python train.py --hidden_size=64 --head_dim=64 --norm="rmsnorm" --positions="learned+rope" --rope_theta=100000.0 --tie_word_embeddings=true --init_mimetic=0.7 --beta2=0.95 --warmup_steps=200 --decay_fraction=0.809 --decay_shape="linear" --final_lr_fraction=0.0 --batch_tokens=32768 --max_seq_len=1024
Each number is 500 + 40 x the weight over its row's rms, rounded and kept within 0 to 999. Layers, rows and columns count from 0. Numbers have three digits each. The size before them is the row's rms in percent of the matrix's.

# down: layer 4 MLP down (transposed), 192x64, rms 0.152, rows 90-103, columns 0-63
# gate: layer 4 MLP gate, 192x64, rms 0.228, rows 91-103, columns 0-63
# up: layer 4 MLP up, 192x64, rms 0.21, rows 91-103, columns 0-63
down90 103:533493421489517542457525536484482543561495496488492531576457484501496439445493546538496506516523469555466580522497453463562509505510510457518440453552575524479407409556492543483466459478487491
gate91 089:540421478551424446492526488514486482513518488447444533457472469533574492520506478534509485497504555467498527478489576446576494603494512469539493494514505466453468441515459596442455509450492489
up91 092:530611565419522546538523561470520464505475458483465450522530500516420560554483497498459505475497468501443549451471460473453488512451463556497505527553482532493500546527503476565468464528571534
down91 106:500569587450446551506504537460475440484488484519464470548508430483438458507473553509445509494479545457474520516500505499497560451591444499607524511533520489429484434485496512513556487526504476
gate92 094:512429552518411487477452508465476442514522490532532421534492519541477473528502543463492579438518492513557542472510551559485497457485467436492481476552509508471586514473545421467525533528562463
up92 095:560525422496367462445479541470465521585510494521503530524573538506447479550526494512545457475519428499437496521545479478522530497442446493456523523430564498540497499513514501501500474484547484
down92 098:569509536485501568445534482472438489461443469486494490484478502484553469472484468461533437505413526518498528464472453563460493560513465475486518500484427497528434574437530592489535500505563450
gate93 101:472596528488549482524527480432465532509496493460522528425488482526534480486505512496499620450477517495507484576429452459495482531511584498454545532502467582473528498518538557548490532497534553
up93 093:498505514505454511467537467503499455544551530599457436494532499442483526494507482530493428507509453541482505485497425457537470518527516512514424542621489453517489478426557575509441489540511512
down93 102:579495442534530424439546564514463517524493482513528527484471491505485514448484495503462462426545508516506432478475492504511563540488473452546468409561572422557504461439484496444536487506485502
gate94 117:514480445543499520501418455396496536564495542466495531482483521473498547467526522485528531464460492491407478548495436512572529480494589482512503485388488573532502459510450506528502497497527528
up94 103:561521481487412453506537548520534470497539519514573475528489544563560469503529571505526547534528467533528551503462527521523491564463554507580601514548517525555516560432481470516505515495475487
down94 106:515504458487527468521529477469445518549506560511538488466534442476448407529471468477466462469483499492475602413538409556467499542507496552454436483481517498462418456474483480458490488535517528
gate95 099:492492550492499426557483494464516521538528506523434500487561507546517523461502532500501500452393531440485495471469470521497518497427502583469486585511486516520514486421560520431437446574517518
up95 091:554575494505528467545511488531472512435519470492499447428523505503485516527533561447452467448513457459426492447512549424438486480424511481440454538544561469478481512556477536533453546547509514
down95 093:561589503546582498512496502491480575548503513506479414554458447510527429542483461523521547571492565475505426469504519459463540533489505501526497551461471506540532513542503574527485440527521531
gate96 101:610472526493482487470502466479524507465493432519463466476557498476473539483469534482508499456512422440561552518481494478518501577537474564468424538503451548518512613508522468566490488485500548
up96 098:519493451423445473537578539581500479516534431551482449525478505511466570416493491488555488535481529534495507506446444460505543551513458573458464554485512503568512532490526483474484478456526563
down96 104:479500500566486537471583579484503494498428388503510558577509500460430458469451499512493528501524531532551474442472481481516523444514501462454545552465509544573560470514537517507519512525449502
gate97 093:475486523501489439546501493573491533491466553512470471529482524525555465506583510465367503516486519546457469456446514526496519560463436507517414503504462501441499556527539425529474503496561515
up97 088:543494452462517529478469462400528479469530558490571444472496509505522482473514477500525435474465461494457495462458553449498526472507509515592553550502426449514521534435549561468490524577473452
down97 087:499452496515438556484560535519466520531489498554514513514446498561436469482497466499451501529478479437471588479534537505483547460480536515528462455451486467444486455456412521496531492524589595
gate98 088:484484500527503529556573524544520469578506505492458441456491454479535509521509528469496512472488582514483495579533487501499533574501459523505464561505524506446625530524420534541445542511549540
up98 103:499518509527487559477516482542453459492617483484457573463564527504538533527472520491407509433521531552546530468517452476445519498510446544480494519457518426494499518467535538475435585489486473
down98 087:551448497508540469470478458469508487487542541468518522631482568529488422397497546526437472490493525517538473495467512516479488430506495504526558470540519527516463463503501539460462436453470566
gate99 131:523485460451428565477446454498520596574497477503448551439507472531474529492590531538492495468505453408532460543491471494487522569496513463581527507537499543503477478475496492493553545493470545
up99 113:534464537515481535560523505456572553500520524572542521574468518525558539519529560542448449489497478473507517507475535592467452550527516530558545455534496583493578509482515422501519515482523517
down99 114:585469485448511565488440502445489489524481512532528587550541528471442516519511457466467455539510496475502539525536556496495532469504562531500472461468520450468519572561500432509482551571588532
gate100 095:463543430488479488524471521427435552506463498432501532532456519532550555489566462522469460483484521481507459549542521484473524441562488490437422516477434512523524458551505481485535522447538596
up100 110:464491486429427501531524497437514508459423530462472454487529522440536508496451500510497548472463466575498629439495542483423520469471525489510569497480529482558530539451521528456493464498473519
down100 104:518496448495520478460464504517483425517448484445529553535454475560470488481526421494522518473530552466515463473491477453525494484561559522482465496500456459560550423460535566480491411435551563
gate101 116:541517476469471571469507521514489519459538477574520546537449400517530490479529454565474487491476485540506536498510594458428448515531493576526503481492445490489458469552461474428523530504588484
up101 106:468505486492566516526530458525562487487454490434477551472505531489493591435521511460467501475488538504456476509448536517470468506471466449546565391480446438495561578457532486464445507469539484
down101 105:593544548550535522491471553522421527475559542545487500467511510446506471605499533549514497508612498560549457463497531514454501502552482465466513545466506519506457482480462533457522481526442492
gate102 087:556569511504518492484429507457599596451496477523465514524500465478513516557467510583476478504425451464467544566497485482524496480503553542510397502459514489436483550510501492522438503473484493
up102 094:442552562525515525510474480410434495595582546448538502481525555494527528488541532537451504498501470468548496495486476513478503453428453490486526513459494491583483478499511482540502483483601431
down102 088:441492575497574498546509525485505565485484502517414439532430508529493538526499554538483423428442431461469440559537510446498509565519525448505471513520482536472517465527521515477473509570480482
gate103 077:549471554470485536479508482524532453504563533512547492446418507558529463486506396492523532486519579570501441529463492491491518489490493440489577456520454560482556467500500511541414499465550495
up103 090:508541610510451500508451465527555436541544530487567531451467542535581490481523466502536502503523510531497479503504488558480578471441457462494446519499518534485489531488488546574495450580435466
down103 093:527490508487474518515537399520461490501519568454560412462459506513513519551577470481544495538448493535519456538505515558480521480472487497426534460425538494551510512510511560409457438503518467